From a checkpoint of a small transformer trained on Wikipedia.
Size: 11 layers, width 512, 8 heads of 64, MLP 1344 GeGLU, vocabulary 16384, 51M parameters.
Architecture: RMSNorm before each block, rotary positions, untied embeddings, capped logits.
Training: a variant of Muon for these matrices, 1158M tokens.
Each number is 500 + 40 x the weight over its row's rms, rounded and kept within 0 to 999. Layers, rows and columns count from 0. Numbers have three digits each. The size before them is the row's rms in percent of the matrix's.

# layer 6 MLP down, 512x1344, rms 0.0497, rows 313-437, columns 560-671
099:536545458488545499469514552590479441507543528453476494516444494566470503480493503446484443554476455472417474525512516488538538436575549465518517576515434540398477424502385466491515524480522447400584489485579450550505517525556479485539514500508513519610514524426501513465561520497463482516485544551499415480517528527486579430520471590439
097:530542491531518447518452445386513459411494472499544460429494447506522521445456458499461534471489488522458577533518539497470523529496438445508578495558489477500486474495498471508576554478562477439522505530500576559462516514480482507521571409530426469501499494446547523536527434495607547502475533487467515459542502595469559551587422482542
099:510511497553471477509464472568458437447483467480470486456460486492604443511513545490524511526543491551460488519495499468513494494432510524471537467529488514524505546482559527422555494563512444537553488551579467449601473479508485539477541458446470522438574516497523488525520453479486431551556501517485512480472543496477571576474483454479
100:508518569565543509520451499505437498570450515478464436488554471521492499462465492444439512533493505555520477532506532475482499527538561476501474489566471511570576528490535525458473493400518539462546501521426536475428513517517527438548551513551471532499490482440549466491534465573513503504506541504403432471509517518429529452499438520446
118:550446472514485472524448552458419533520547528454467510493538438449448489498490519448503500526520438471559474505486494527534543507511400654456474486548516440542536498498536469515450458524564553468522520556485482490441571429517480434485497527468515476524523533552589479537532500497509466568403480501560500489522527452472508504505512493486
103:455482520480525494482522484561509419549460510509452567492522485463516555497496580581461488467462512504506482477500543517507561437481496530568503571523567493532528457443465516457468478515436484482390483505491594543463482509516453500540426514531494507401494552508501512383514517488486553521531480601453577490499461481500469529476503463526
102:488536449558495459502483412416503543486545520483557452481507542502479473480518458471509470479528507520537453479502511465551484518453494513498520487515502450524576515512539552510553599473419506489545520471466462588509505445502559454471486553510511523524512517478590494535457499505451469520531546518497522558504447482599481464533448570512
098:486466521533485492537478500506434537518447479508519526478580543476515487533529555473460546512525496530500549479447500578493530536523535513560546530519558526492504479532451497440526466389507457485424467467489529558523423512462513457543541520559507465535484438500537485509476516483501468551516444492475539526559536478517611526429484480582
097:459498566541433479465445462481530460514536567586515518521506523434600489530490492499452526463498510465546426547485468548448579534443497523515446538452494435510441537510417444503541531519565572573515505518553620502503572478448526495461585491497487492520538399486483527483469511486487518535528474488478500547496467505488515628521548528464
142:456548419470426447513501558476407560547503448506514510477487488578500494471457436553444502447542487503478498557450481456437492465524458494551418482496433542536520460492511545498437431510448566499551412542557459462561448506527516461521465508520483501489524542502491496492550497455516477513479550516477503506458554518517525485505495494478
096:539430498465476490457526510500558500550535504536499537533520474543497543504573523470513462490411524515501552469515446423561483472501534534531519488457463536477550485504465454549524433492432532510506553578508510503477511521478461617553426467504474429491392446470515460464412429496518506591535533451456544471522511508550464496544518559522
101:511518507464440485470531547463613448561461517527509447518463553400490515503575488470445515471492492524475554477482492502458505528483513499485468499440492499516515494497425478452463511501419495497447560473500480442460570486495508462496509499479564584523551473502447440564552457418490497501495548492489528489584464552507572544497463532495
098:517475455580477520480505473592492540458579454520512490509531523487565559512555555562487424445507429480514491522562510513504596471473449462529455483486570441511500505506426482464601521538468491501577469561422464509499458514583511544590460532516470503513480510577460507506467525509537494527498566492590528526533562542476400505495499442523
104:469488498482444527475525522527551475436500500533476459526538584475532482534482503512469436420557507524520523566588475521387463502553561551490481540460466554445554537483469487523463515458459533543456517510510568510543538540517533453529455430474581462553476416530544511509500551512499515466527485513490472559472487539511364466503453454515
097:435506519497506365475472509454464472539517503508533436520412538504564530490497499538471467527530473419504572463554443543464452459506500510528486547484407428491540457504510521550512513504529535475534542463543491433479530465525507405554449532485570533518504385491512470547446450494438522517483539485506483453529462493525489422493428560427
099:453491484506504538542533516487501502508595480504559473450457518480445526527494534496459533468495546537477463490458550461488614488448488423464445480528470448505495521537474494492497487459436528437509532534490492531516473477496546485524472490544475499521524477510447595507461551507436540482464427509543421522467508494439463566457514519569
097:556533471507467542486489497509459562514454518445510577453556490478470560503534527467469507439473519448536497547535497456492496480466454624522527512543551528428523408472476430523523542504481536542538549528449490491503475402521399464494483494537509487533488525463512447470532533524473462466497494469553454568537458472533538509488490486587
095:477514437520545454487452462436565450515512527450448487554493471513488489501464477526548593522586425494512539474441469440533504409460500561509515526513422532475521482589562452488526543439519408488492515498518510455530416472444428591486495500466601431489472532452445441497571462428563454528536521591531522487485465442441486542512527502534
101:478605471531497466505511504484514461502498548574567458490486447537501519531457497423455480508518592479522427448494532461506499551496483491547527508513441550382451465492491499483502465508458457489520551527513557515570492530424475514460511471480508537512542483482453462483512486577481486469524558486479471512450489522480423488426563452574
102:506444487397501514552543452514508510477485449493498545508534490522510426534573434477513437441496510504461426445544461517514477508521473531527452408486481439443439461488449508460470495459480479514498531517498543597411474469528508492490529489462474431489594499474478549457500450506501490531532502426531503459500466530513522430498494542507
101:506448445493539447509512522589466551544534514531578487443551532552511523447517513529502435424485520469521414472520538530548519513444576492495451505498551539483510469474489579507537485483478578449453524486504558531449500485472532535458557618497479475438514528410486514460534426476510532494565507611563431525539576512482530492596523551483
101:398529432484540416479514417378539556466473511479448437466515445506525540522525435473498475464447531462403488493520431464559505529543479490494526425525471456544557485522493388449531509475558501440455477497500509521520496439501508485504541469548503476524536505477494484489530516531497452455446517462472569503476472471549490511507478563522
097:437544496544538492521472482522533503403448527517477526535534581472511547600390504497511491530479498541484526527484521484491467528503485441437511452588455443476440461454471518487539468435476527545456519524539488533425456521547443575492445465519513425524443480507449467512566549468607591492539494489513488526501539526491504483510441585497
096:535506573424490456500556423591531558469480501506492512487446557476562520542449569532506483465506561487492532432440518453567463514504474528541438520472577419554566499433452556493477481510531447533487500535509463504467450451539540509460454563478482527540537412533567471530509602452521534623449482487443565463466448477463523434590540610481
096:483537485430443521553552542470451457518585494447476518459442519482427440512538440487496422474496498496505468446494545510457505493517525499533462495449438478488510633521586573556483533419516493535495520504494531478531515499524520488522532519528496584546433531477510501532529520501561566458516527554568545514554506481511488478537529495480
102:491473495548520577495470477456453558501476523518425488490519515417412504503494462593505528540489511539473501440538546455577448519478553417541476493513545487454583462480570443483473482452500553515407450515481527484556459517446507462515534488464495537578532436584561524457539471486520485509466435525563490557557546443473528543506434494450
098:503465462556457463510470511495510551479493473472506441486488476521500467453487441447447473524536474509494454513534523522500519422533522513484566425526545547468476474568476436424554514497498529574465545519492510537474499553531510502531521490508473463520481438473431517449584447525460495460458523540542506504476459494434511404551553516510
098:469503485514491495581496614567471505519520466517474435485505508459527486509531434451471505460530481488490518531521557532560519549572507565498547496438537507518501427545548489529530511521504511517511500524488463530484514562411472512519526459536565502446511524569512512490531542600462490536471527514508511480478487541444581485491448551448
100:467498551489477524529502539498376530447493531497450553470477547505491510466549443496504521518472481555556467495500519540556577538497551459465464553529543432549448530498490473516408441500497491558532560507444436482480414479426498536532455495488468424538488560509523551493465521429464498465549538451469514517490479510489604466475546506434
097:511540506527445411554475533520488523490499551537517412484502513476517497536487576442569512452522521521468571469490488483522547480481541525474543484491456500502502468487531510436467473482555537455434528489437446502483552561572461472519507523524494513460503473420482526462486496495533503455514470474478533482520531517475541489552464481432
099:555517468449527459490502547497498504488474541465453534510509467534469524534509494517469486510437498443471513540575501590496472484413493532516484474496488404482503534474584543444491448565463472535530463520491509420500577562511435462479491528450434458569548571503502459468513457540523460499588615448515543504523498598518536416453439482482
095:544450530562480427463486562449435471476530510530491535498546476533483448523407510538436483458486531461472525502566459495514538465434462571442528518495520525539477488421464417424554500481482481510530513520495526470407487469469515480486519568484480518491491483520552580499496439517531469483477491575460456508507490435524473498509453511507
097:528410444539556410419474517564493523461457473560541479456543459459472481518560533482457498510500451525407549526439539537509532475553538500450567360474474440448499474430555520482533455465485505489488536514487539515509520544548495498485514586512525461504535530479507512553501554505597485402481514482460565494561507500534446528495484529499
096:492515538516506458398464490519484471459522472531518508469472489455479505475536440483553528471472529522487529474493509464478526619529475468501504445418504522474554508537501413571555547516567557513538425467513538543470468469475522538512471475413440570445494486470493521474508533503453477521519454446523487538474529450518440515466557559454
102:569478545529472529465553478486444477489505510444472495498429542489441458543516457557408544535459550510438594458504509497470512538504489574469480479480414530515512496502533468513509524571516446520526520533499459499548496485527461476570492421438578524472502537527537459555497439428535538586516457469497497513546505523489544415512545503499
103:493529607507523483569547485487537545506484457520492512459573535559510514484499553512448470537515494496591568512497480533542454471578431549453451466420528549569530459500494522517555545460439507572428459462511566519445481495542474425497416467486525504560492457589504465550469494515483495502529482530520546498521430528502515443560484531484
098:543497516505541509437446535498527484488470508454552487453469515430440488500488547519506503470512471407565466522500458448545487524505473541498451481527571501518423537496496460490416502482446511472518490487490499467486525475540521539501493577454466487479456531486473478452352536535566436490478504551468520489497496445473477489519549546616
099:528429552533487497466447565543489504523484490495541555401492552496483525527509489505526484472489499561506505466495490464484526536569542463500462507516440577492468549534499547492510537461545529512546464439501496584499481510500494470476504558506536514455492505509504455469432522537504553536534530496518509436526473524486443521497500548557
095:478452529516496610515440525575463530444541520497478459446563486496541486493526527540524468539524550539499478537466456467496602537439543403450506500438502532571520564420556490492474535488509614466499480419512523505583512499460513523547451510501512482463466487495520524479481536528461482514501422495542484529494495410482571477507516479508
102:449451525580493409514497507470484571495536441514542531387499477508467507497507532439476543527502517493379437561392506513548501526489444530464526544442403562514509475501496487429518491548437522495542440522473402422539470538544509549481494404441498447537477461452540480389510501572522462486431538446493517469476546470479587495559444504521
096:495511524537572480545569560476495517502483552487575528430480521496481541484498536539541596512510500470605451490494479468525450525490524442490512534514532476471512538460472539532574479494485529529490566521476483483434484507583478560530490437456447488604487460516558566459461511466473513498478488508462494495616485542391484491491496438541
099:458550515502506593496532502472466426535459491480482501462543403493552510569514555463545448525487566524552485470449495462503394456522462504469443514533497514522536432553488488534508505501462565554420423485498473519532443473562522506534483498414536501470496565510515471473462436423462556465452549562445505492520477497562498546502491509561
097:437532506456562459426464490518502471496529537452584450450506569468490489501474490473506461531565524560560497510476477507465523465589595440530514412492496561387482547489417470544518460501523525534549436552543478490483541538591442498528453576483543481504468496452537521594492543515488481470508474411505441457483522505502537498520492530565
099:488520499486447555498452520543506522553386513539494475566474499547471575486511496495468473485469480495493466476466506560471439632508469489451450560506492544548524529512561462475511528456437397506518519488486514492444470537510540522470410465516480503511455534486517470578500476492503430568442481518464517545564462484520493457475488525448
100:518589496496452536541517490477455481474426477419441464503530489482506499481450521507511521495465511545492495495466483519485551442527421494444531499455507431562524490521481534570522526475452441496475523506505556583449509461441498502466476465496454515439517446580469462491480486515541470455516488518525494588569473478546464466454478573508
104:506447458462436503473518483494518480416482489474431425550422539539434548510471397495501459496582569528464507462513553450505519524474482470464475506547526551514539493423450518499499420501474441523443492474543447508529473491522490493514509503503562446450513482509523540471482527452509461430509451530532533522461476492438486471507500496566
101:513546595468531517466485540530484486521566475519464516521528538510536529511444490448512483458459510486487520492472560474548512531519511485449496526514451556519448537552477535499515460501505500434509483568493504422529500589440524438507535514513478483484476513475469527497502478532546502538508542540453546508549577526528531506432545463536
101:433497484538479570519474432470491538545516543529458371518478423491538501557548485567461441528476498546501534440513504465529519465477526519548465425475481481514500514476453491499450482495499497449432426517487516511443518484422508476439532507493468542516499546523509556500449494466542536471541473483522507487422500454487588527464513501472
101:497500479530503527461531643479546473504508527500504458460475459525496518462487518578536495496492482556459540493383492519540500520514521541499475520540503422524498499538539499461473451459451558550445508512469569458412489506467548604424542489426578467463535446537533499494467421535541538487426500487530523391494505426507532476464471570445
098:446541521476495542427517525464547488440581482569489594472470456500518549473454490566475466517467433548481437402549544530488524487548503441527529513531511490450474547475483501613452531503422463529468476526547465499529489524497459485495508487524527547443467484494486489519490472498415518491488448502526479580508519489472446580436494490563
100:490490447521520505539554548537490485459532564525451499477490473444525467528448483529510451483480519468489449515523457442590421481546517521564483485504518553504564531517551507520457507494518505445498482536516505556485496477529506510407530440452443528457496466458512565458464491396535462504504455471516535503481459448503457522499476477492
100:483472500481526473491467487462501478485550512458534372494516448444506488563539508463468528488547503530465443494539489505505433492522534491516489457498508540563451465442514491551471482506581458523525579552538515456442489519516505494454554528508474495449500485447453517478512391521516457528450521510537485395489466455521507467559479445463
100:469491531509506412488526456468453464507576465477477505512498474510463523572507522471488486451553474500584468592480424471484481516519512534475508520542476450548525473517483540538546559512492488462485487514510405375565500542544478505423551472451440465480484515515482530484529520588452491460453481528515522417454576462483515456456429394520
099:513452507516464526497377465458468507477572480463518527451481478477523530507534400413568506501560423526488474462455444542471524471481461555475477504491519509541443589503570534500610466514455547490491526475443507465534554475580490538450499466562496496484497481566485432505443534487480526496420524547474604492478511477473500445455500507509
099:535451470496497517510509537469520485427428541558461522438543482479496478476461503463572517524517471530522473512551461484505458515541577548506472437555516528443482538461471489477479548436511547470485478452489472503482481543528505495478553502526472528480514500497550584481489384509574451443490455486539506514524496563527520477513448447454
100:527466522544498447464534525476478512430464449507523511500470467509466491475500606437582536566510532477602474488512491504496583485517455442498548517490485525431495534530493448510523558486489468534464423525506520407512502492516491604480502510477535447524505544545499470476456536524558493547525483474576456551501514504491527463485514516555
099:491514518493489518548530450494505547528444532487495496542493484423492513431527525489490562461495501416440478514460432517525454505526483510468443514540550462520481448495555435450554515410500492480490532507496521463512528464485478513511474488521464591402522467555490485507488525469556522475472477455450566490520552513594527464427453531449
096:506583479408475450516551541507444531559452463532515472441528557503541475517500503421469503524476498420458573495472510449541511520524437428542493535461445462484460451556474440496482448505457531439458497514508521454513477531515505534541528537505536527541501530498467514478533497412530548511517545500533483541438548497523456537576522432566
093:482616448553466518513450480456496472526549519474533553444506459575471542527470504517572538614419502432552502510503545587479499424520523509481536568444484498508506429517478508478439492539485540522491474519545522507543512567461479509517482411488532533485520564511519395493512545442394471546466523546520434560551560526485505506499492576486
101:549508532511510567439582464498480469555529526462495459429482522538540485567524493575449505483480541483521535517439455538466528534548455538515501517501549552510465476461473564478525509457541518474459531478453475574465508474463491506510474564520567525522490460540545488504510500528497572557485501481422527492524589506506492484472483518512
098:537524559561516429422504550500504577549553546463543537530565495458552516483531441530488524478514427472503457408527562531483517453488543449530547548477509472549448494532523515489443475553413490506494473473436521497439530461470532480429502554504389523491546535499414569479522496509577525522555492511566484461573462488429426548419512477526
095:546475400559544505499499488462512470458497515480472561497444512558508512466527503417524491502409505526521479521493470450439575488477521592551527482441535460551471523498500554511507516482488517529525506522547451538511480486531538577491492481423522437428410473495540472542539495505489481505577465513494532506510498444540509566519516463399
102:512485513479504456529508515525451493470505498532555493498507486449424520553532498530407437597472492477513521509446481507497462459519468472510487411518464494458437499570508490550495491491488486563541516540481459428484475485483496477518551487526458495517526558570417531515459515496522493558610555520507556555576497526477523511563585484527
101:489530507464492500468539461536546480467466552472487504479510500539453457465499459497479453512485474503466532592474486516472497511481567456468458407541481460465515503522494507475493501473491467428574446570517578521537476513477485466453534539501522519517505513495506457513546560518538550466534513505514472499525561568476526408546510502513
099:496443473483533539541554550519531503520472497438510510479501518491488553527576460518475482499391433490511468430487478430418562518576508506604429519516557438502504499510518496602579417550476470499474466456459478516559514536568492491526577495472516469500544504471514539478488534476510441517534505459453509478494470555532501503467511499522
099:520492503503473524440449517482511558450500534385499462504529452590472467490418502476527486506432494469525551478477501564451494469516432616429525594506517442459471600477536514505505514501547510491519500502483529485539484575433452548558401450488400487464466501439517557514468525525480476433520527476484539504516568567435528514520517457532
099:525547512482403481427478492448516452444551529533481519505416500530492487428489500559489555508457550540466438562495497580582491533533449523516509507467530517554523510515528404464535484512441546487551440453476469465393516517541545574487485474576506460462468533506467462525586534517466515482489488503433533540424510471507476541511489463497
104:491498483478493499384462515503494529449498524401462525421485457501507451505464495484491533532612544493532529456506419508450504510420535535474506493459504466527485519503506534513556494480420465545467487474479531473469479481444504508450549446503485481460487575492460498479509524483446544479535492539517497493510539514471467490494442547508
101:561478564535458536511446513528509450506512583490536509463538451498529488486495464505475592498500546499560474512455607515468542487485521495485469511479510479552475493471518482462534516523627502486506569431488448423532511559509453553511543516448453481552462525549474501512480519468555494496457545435484548511509515526590501479505459541517
101:494509475508514508499429491417481476497551444468422511507506477459493509546494422448502536507496507519430522558531546575519438506638482441461480449493479538473541434493558539481543450532463498521547487508493444427459481535509588526497440495496541515443453520501519527476527542500519484446517535514549497493492569491512537477476527499464
100:576491533474529400450445504442505551493509521550475534455550487481498544492536522530540547458454523548390536469499560566468539493471483564518457462505561458517562461545476432487505544498539546505419532460567479487515550512485513541508496451495544501537479450420609529522502463522503502524416514507475549537496541480518512575516400489471
098:548598403482509510454492482589549565462503443512454483484485484481515525545505461492453586486539511507457535464502489495498549541501526467469570495525438524465548452470489509513438509531519460521467487500571566537444543487480553499440523498519509550493522497525523489471562508434527510401514474510448431487521510470466520497471487469536
098:493508572424527478511520574553555474575474482536537413437492526530461548486447512464529509433537470479535434560505537488512479515537476440466543512490455496504542517620513509540477518522437486507559484456563511445521485483542494524516536465535493554536463487477478461512488480554459575449487454481471532472454545473525522545578456480495
105:488527473491427478485555504527479520529448474514483494491482503462463519547553472504493449439494529569513485520562457536483498472492534520506440443477472510533476445464441564526446441513511503491589479512534425569434433543454479465447491497530495452473515521484623466498419466508434421551488490531487450431510490450553508439477426517525
097:512531560508470484499582543484507526563467501478511510497492559494495550572483486426459509479450498536524442483469448550444483482471512458461604496551523467453472450513466523524542504518501550611497512480517493492458465539470531419431444492498495520525500530516476507455492591473486502517460452495514452564460485468467424527522512496482
106:466526501476404513456434492517439454432426569489512452533428466583558547521540580521555441482541495448480515548561471477530476466493516607533556475524490498528516465514441489531491472492468496523487495460533526521515529480501525541499490546560503497525482566496493512486487402490466567458570471495447513476451452523441512519517528487481
098:502527524480556559487539415508421476552571485500529418481573462511462548442491552507437463388543510548521481513473568556576516516495530610569531494536536445599552452490473523497466524417414531489526487468458484596462551480491474456470475522442505455479524492394566457492504416451493449443428481454543427503512502552515469503511515481497
099:487514532514475521482475531521527481525497533441496535447458567489466522509464552545451489527454498512474563551566460570475433424474495495460536561511455504482497541453501441465552462536480434515486482513521489478535507484471544446544511448513475484481529493518498507532431492557473518530440491542464460499490519520432549491494484492537
096:515500444509540482518476516473510497519482450532441486483453539489498505507504429500469493453554425463451517484479599506448509460529510508471503566505467412520409472503466490565511454449467493483493433508534505490465526527498448503529446505436485467511548535515531453548499479513473468478581571521502479529520448549420476552510539390466
101:565561443530503493494524532476483510506491540549478533528527510497472558447573497546516483537492502523499520493559471475503538509478485572428460491519429488524533475495555486514596496531546477425532506428485499482464444480507522526566483515470441548500453473485595523488494461432508557464489516514492499566581417564569613506554518425529
098:430515561526480565461534547576540490468488519567536437523436500506488435534489558504459529521532496476495477509437454392557456511524529504517531474465532454490492483417477476543513553486516488510558455466590470518557549520491475500402497534537506500550479542561406454473429520524553531499482429477539594588400488484535621420479466481491
100:457498564542491432516482474463488470573577444534482473500459531504504515446498566550539461586519514538499535518477492588555566417483468451441554516499525483499506515449548491504557595500542516519459476543487479479418466506545478412527522525455497496451522546445531463502441522438559499570514454450508451542529459536469441473531511456471
101:504474450507495588530510472448482484547485497520483459435520516492499555589477498495427525488525553484504475497501500557511452532472482473477513496582480521508593491490435497463508489448541544494446501611508498473516465561553492503468465465521469514526525473503456544525493498498458506431448486479488482470497469502529540473477564491563
101:500502435518569474519474466574465457476506528513508451500518490433451486500511518496455494568519516522504480510441492477488515476433480514475490493446537472515558498458476441483479466518569461544472485543476488534532430488464458541494535471494508553484516448502461531461542518473501541510569420537511561462480488498521532525501548510509
103:509535513467557559535537448552441578534487489623457459421467551433416460451502486513502459548472478514437513535440541510523528518578524521516516507510519498475465515460463469491565471583566535468518427505455569505467449484453513491509521503529485519496489551570518543480476585548436474546514520499573552486483496507506517470531463463468
102:416546479509442525502498458444491535478461507460501435550458447523492458471555525440481529498506476536528472538536440557483502461514457497566561492489476552453467430535453516562521489487463434534521514468485496499463475521510481526510499483506523582554477532539546473528501581478481563520468489536541558501506467508451491471504515505545
098:509461454468471485513566497587535567505484513542493480522474453513496526494454510423458520498440522585547507462571493501495476460472525566492559457525550438464593474439460471523522502448492503477473529441523526585580489533550510513550488491547537506470568476537459464591497579509445526485526485486502459617509574462524430477488460533515
098:512482550502460435499564454458485501527446518473466447468527417535488541512524514447534503488524577533451526521393489544542484558524503537430490478469521551510484484564546562520374517527417461502485504462515564546501534495535477522568552554514462474501492486515454508522511443434510511506569532491461585589507533483523479529492493482518
096:494504426489552590583482450492519490536497448439495530500440458463477497475509498532452455517439482420480518449471495472468515516512528452458556456497465513410489460464509498547530511453458507489459535544432529489489523494507466506421456471520589528442512428456502489501568511485448483566502573468479474455539442516445526449441486496476
105:523462519499452467496514490455497531527525530518537432431534488506575466512526484532481486462560537514531457538444526483484561568512566519506499537503429512528443486494521565479430562510523507529480554440350490494532521538455468412493499503523453486436514524475546512474439480480503474482470529558554494455514559547517429498507448483503
099:568534541533510492524475504496441560481522479457466511525482516484476457508517535511556518587429514544467531497520529445515472497474539539378502497480476531509470555429541480402524548451469541616435488493498538528546506497538500486479544502450514436475599514542521464476487468554507496515551479501503511517514597489488522526507430574553
098:491486510478511503415514531428465470580524550491496519504500517487536473460525470510560482490539546473497507516507489451511481525436534610584438472503472552508551492488548489464591522453499468456496490514471448438459526506495424472502500422488479507474525495480430529593477443488558516453591460514546478465537442520460420493472475477554
096:534585498476531489443553583514562548493441529518483482493564489482462527479524489425505484556452480479513433470487530470470412492543532458474435425447527548474457541507457538487548436552455556536541595532504514482485501467539451512506548533534542438478479550511468486528541473500575542479512451479548430483547526470525487487459540512505
099:526463499474514523526512460524553480502473429522498546488425554494525474468551547519470489573536506506479476544559436525480514507502467414459504523393462491491476546535508571501530481434500460552420481446536519500468546472492512453499488483533462500536519470526510478492468464578398519479481432506555482455516490557461567510506457446491
097:526462499545475513544603453526494494592570506492508458481514526552574487544536470402515538541503538512593477546463492532438555558570458586486453518508493533530518531474529502486423599519523499438523507501487510448482487533540540487485443481444441521496470546496452493515414540479438534512554553529412486540510538499491596453470560498485
118:502486578505547456475455460507487546464593495617514447390511469461546516512398492479504546474496570559491513568531465527560560533523585539448440501530497547493516425525520575540586470486461503556481540510511498457459474482562542563439515522582441541504513464423483540448515530519490541493513512530513496483496538501499520514428489486476
097:532489413507482469453443552472550473541531452468399588466546482497470541575477507446391462537591512444510500413575431516563430499611544558528479563509503539482552495488442481486488547541497528568487518494545503486504533531439505542455530487559440456445564472553423478542464497426576537547523493589513463508504561518575493527475536529457
099:507475517590535465518444486539580449457512468459512461535482461533550551473493511489496483488578470427514506495550494461412478555526567487465492527469551542517505452503537508532514448539513504461509520502507506544487541479418428525560579548507417453466473525462452469503550479508552522451507492501480495494561502461530471467448549507502
104:479498467462586453540495524576511505501464510519517522459483447529497542457460527454420508454493550551514523505499518512510449525528479452461554476518475476466517574493462506494424515516508481573538500501441396437477431489468417532482462531486470454467475454474466522537444491459458469520459525455430484488478558523548484489515537444519
101:466493523467416592500449467504426418468421516493523503533509466585499502510454532486469553455524525500431452419478550515442470491546436574488499481448531568583491477524510534560505588474491478515480530507490545439493518473534500504514540503577482529455560541468430536503598516540498486417575473549498530454507460460441438492495553518502
099:428474441485504604575573580505470489525488533468521501501503486529532568512516491471510505440441455482501470441558496467470547585461483396487481473500532539441484458478535536493535465524489502437469475525527467548566532501481465530553521560466448554465523537467543449487438508510505524504521488484450474490520504410458483524557492404526
101:472493459563536521542473575566521569518588538579494468436489530470511593505449533593479613469448533508517522504483560478494463467474551442502447560571478505525542518517526449510441494453512486493501461451552512531486497454494527484513493408497456515439503540427499517472450570463456490581490597542511516484520459526464515484468481537531
096:542505525489546467485524476468445525488551490515503581448495463454520493478476484394568491543528469485573496493540573457522467454473469471488548456489559431512571520479447487553501523495443554501519604452491545467526543513452529476417522515461501489551466488481499486489522502502503442423500447519515483477439519413446538496476451570596
131:413557474562478495472525528469501525558553467526558450567496512510544446486490544544472503495467542482511525477514501614550451511485469513554586532515506459456458477547516519537464510528533462438407458591496458438526472472438463469459541488456480450517528466483457447534532483526519486590475562490482507518512509473490461404479488505512
099:482550626478459485551495421552518507390454579518471523467521468501429497522511520416566493472459481498597576537448492496488553528513488474468455504570539468482579535514440445474458525533501519485460535483456536538491471533566513500441449537522460480533529500540444579540480535508491469513572554460489515507409491483450551498546485493457
096:501478514512609491431537505451563570571493547450496516411487554498473573489501469467530436532447448454560501435538414529527505540561426484518531492548485491512520559503500487559507450542509483450557513488442495510517499525461535514519524514456523519500467522552490529543575477434443522538518541462465463526472512553548476579448495536440
100:506544499513505441486504513470507498453470457519500524485486531528488527390501472483485457505425479540548533484541533496457545544555594528491539529474594418497509512518506531530529582505494534440550485409491460470564509481476522471545508493501521519460506483553519511517529507512597477502514497484501459507497555559509388514514536458521
100:426517484560488522539580481541439469550473532529510445415482526528513542524499448510552504495516455437408476509507521488439543470483545561476555478438508537539517497530452520416525513510551468476554509493461465510497505449520482526528477428551542420481574527436436518498467523526540535469555475505453496501461453512504522412516484523487
101:499593478437478559444527572498530514533513428469543477561454437517513477525490567479430469562501475517481507571524497498447492480554540503493490472429481544512499535470484421506498482493539479532542536451489439496488486452487476546578562412548562503463556537501470455519508428542591546498462458488520519518462510506479521546458523528469
098:429510510502455502495461578523504513461529520533505497548498457469550516480482493556487486542464540577561471552470520527498485508520576524454477509497555445535460445557574631466540535428516460446450531521509507527475481487483525453516518476513497495520513453563498450555457507507427520494568479561530523443548497490530507522534471537530
101:552539515437489477572480560459476522522524536513477488482447511539490487530501441431497530524414477484500554479499565522448516490474439513583525532432448526503464547505506446531420518514448402426495546506493507482481567437528576570555522558554575528507556480486501445465470511489523491463513479500475523465509551489437487514456522527474
104:459506537465530555541500484505408506500523554498431517556488482465500474580540517479479488451463594513512536511526525544617481490523442566489442525474499423495455468514516505594456488461475526439437555476465550429433473486513440520561503494509507468496482508477507529452456470542547507485425511506517528488502406535429575534490513551503
101:482503500514497482523476509532507489472512470505484475434499558449485381512479473536501516466530435525478457524514484467560449528464487472501550524466506477571541494515502471531486494460487505542499444514519492503481513526457582536469513450499517491549483428532477489477456410543507452464568536482483446544517483474527527504488458533519
099:557532501513507511517564476485424421533500452502483556488499542496460441478488538527505547505453509482455525533512517526471510519528494518555426442485461520589529522496463541465524520478520513529526499459480474478572503421480497492483515472587509508428469451467503509488464553413547473573530524565480521493487586512440572491480580588502
097:501555501548499552504495548499459422518488470585506476498445555534559544523543488551481572497502581469520438531498529563463491454547531470561503457514462588420427424423519416529492515492525515461424488530532572512435512514528447457451452498465469471472533466468499469479454495601540550474545499493566555501543547453411501558404494476475
099:581500488529504562499560491532522568448566501494457468464551528455552569524469515549533515496509472450493502527544489481510456497445532546455558515490497489518388536453549489497527514403495489529474523465548495540525532509507553556504516473444425487547521431505640537482510558490500533456513518432521471451508547500556461555518435555530
102:487503513492599508472444461485478451490507512491443525401527497564508535467502498473515467520418491533552551560532518459546509515544519438505479483514518523495536530517456553464467431525490521500521482443527570500449507426524490496502486457477552451579435543482477535459517520483510504494501575434500494550472498517453488561441560593533
106:446443493468478478506487501564473470444479514429591604448595496574496482450451396467508525574506483576439482505502471627475489459490512473424551494464565459515511548488447495455498491471528513541535484501509499580458509447585522541370555495494553525491454532459540355488520507455484531516483499505511533481540490490536507442533505478484
099:469431479515519427480495550463531529462521510489455453489492526493582499534472419491508542531510468509471492489526513528507504533522517476531508557493495537472500486509510460514466497495464551445536471528507488486478464561553555560464500554508452402452506539541476487529575573575517533517456491462462512528493523413472574458532510510451
099:509505496446560501503488530527516565452507477507491488500519527540498483514436499522541508498439502449483474452520517509503596576578521564484482496520555527513477554445437521498502451553531502478504535545511466502523454456517439494519525483568516474545478492459451451596478476507493519452549519496459560579433481490447434505504509530471
100:493488491523533490584536459473529493508466509499543512461501484528551572563505508508522584545524460573510485462506521530529494526497491553522437440464484456476451527510583577488460475449457524490482520462548498461491516577469511467424504533485556489547547454486499546484474505513458480497484516472458462547479511526468517506487509572505
102:470468529454526477508528529542488459538484484522493451567483541475521552481437537539445472500512534548517487532559479494552419572509442473500520559430527488550527473475523463491526557464497498512501504515497514538544483484459419413483558463453512466568521428528446538499498533496506483507467484478386514517432504484465480583507479512456
100:480478505489517500497493556525482489543514537576527433459455531560523505513471505469504469509450516538579460445470480476466450511449505449527487531457517461447506468531524476437450524532513549517504540547475526490473483545493559532476512485597564465483531557523454512431520459429446479493457397537478479474504556489521489379507443470509
099:465511497408526468531518480583530522455554446508442464484396515469469520516593503516549466528468548590444519468591525480470532527473439577459495572560501526459517572490572506443468466518499443427500555476530568517487576432489566453482463436516483482469461533529492454485515474502469468495513547484498582548486528504459487472530482496442
098:456494444535528591525397468540508529549533536467492500472526498512491451458557481455495471565526495490527476519550505473519458499554487456534488509475523501508504455443460468531450515451515512538425474503543509490544530511464461410419578514480508513483521543507467458467523507473438400452502438471525465473560431425522459473533470401509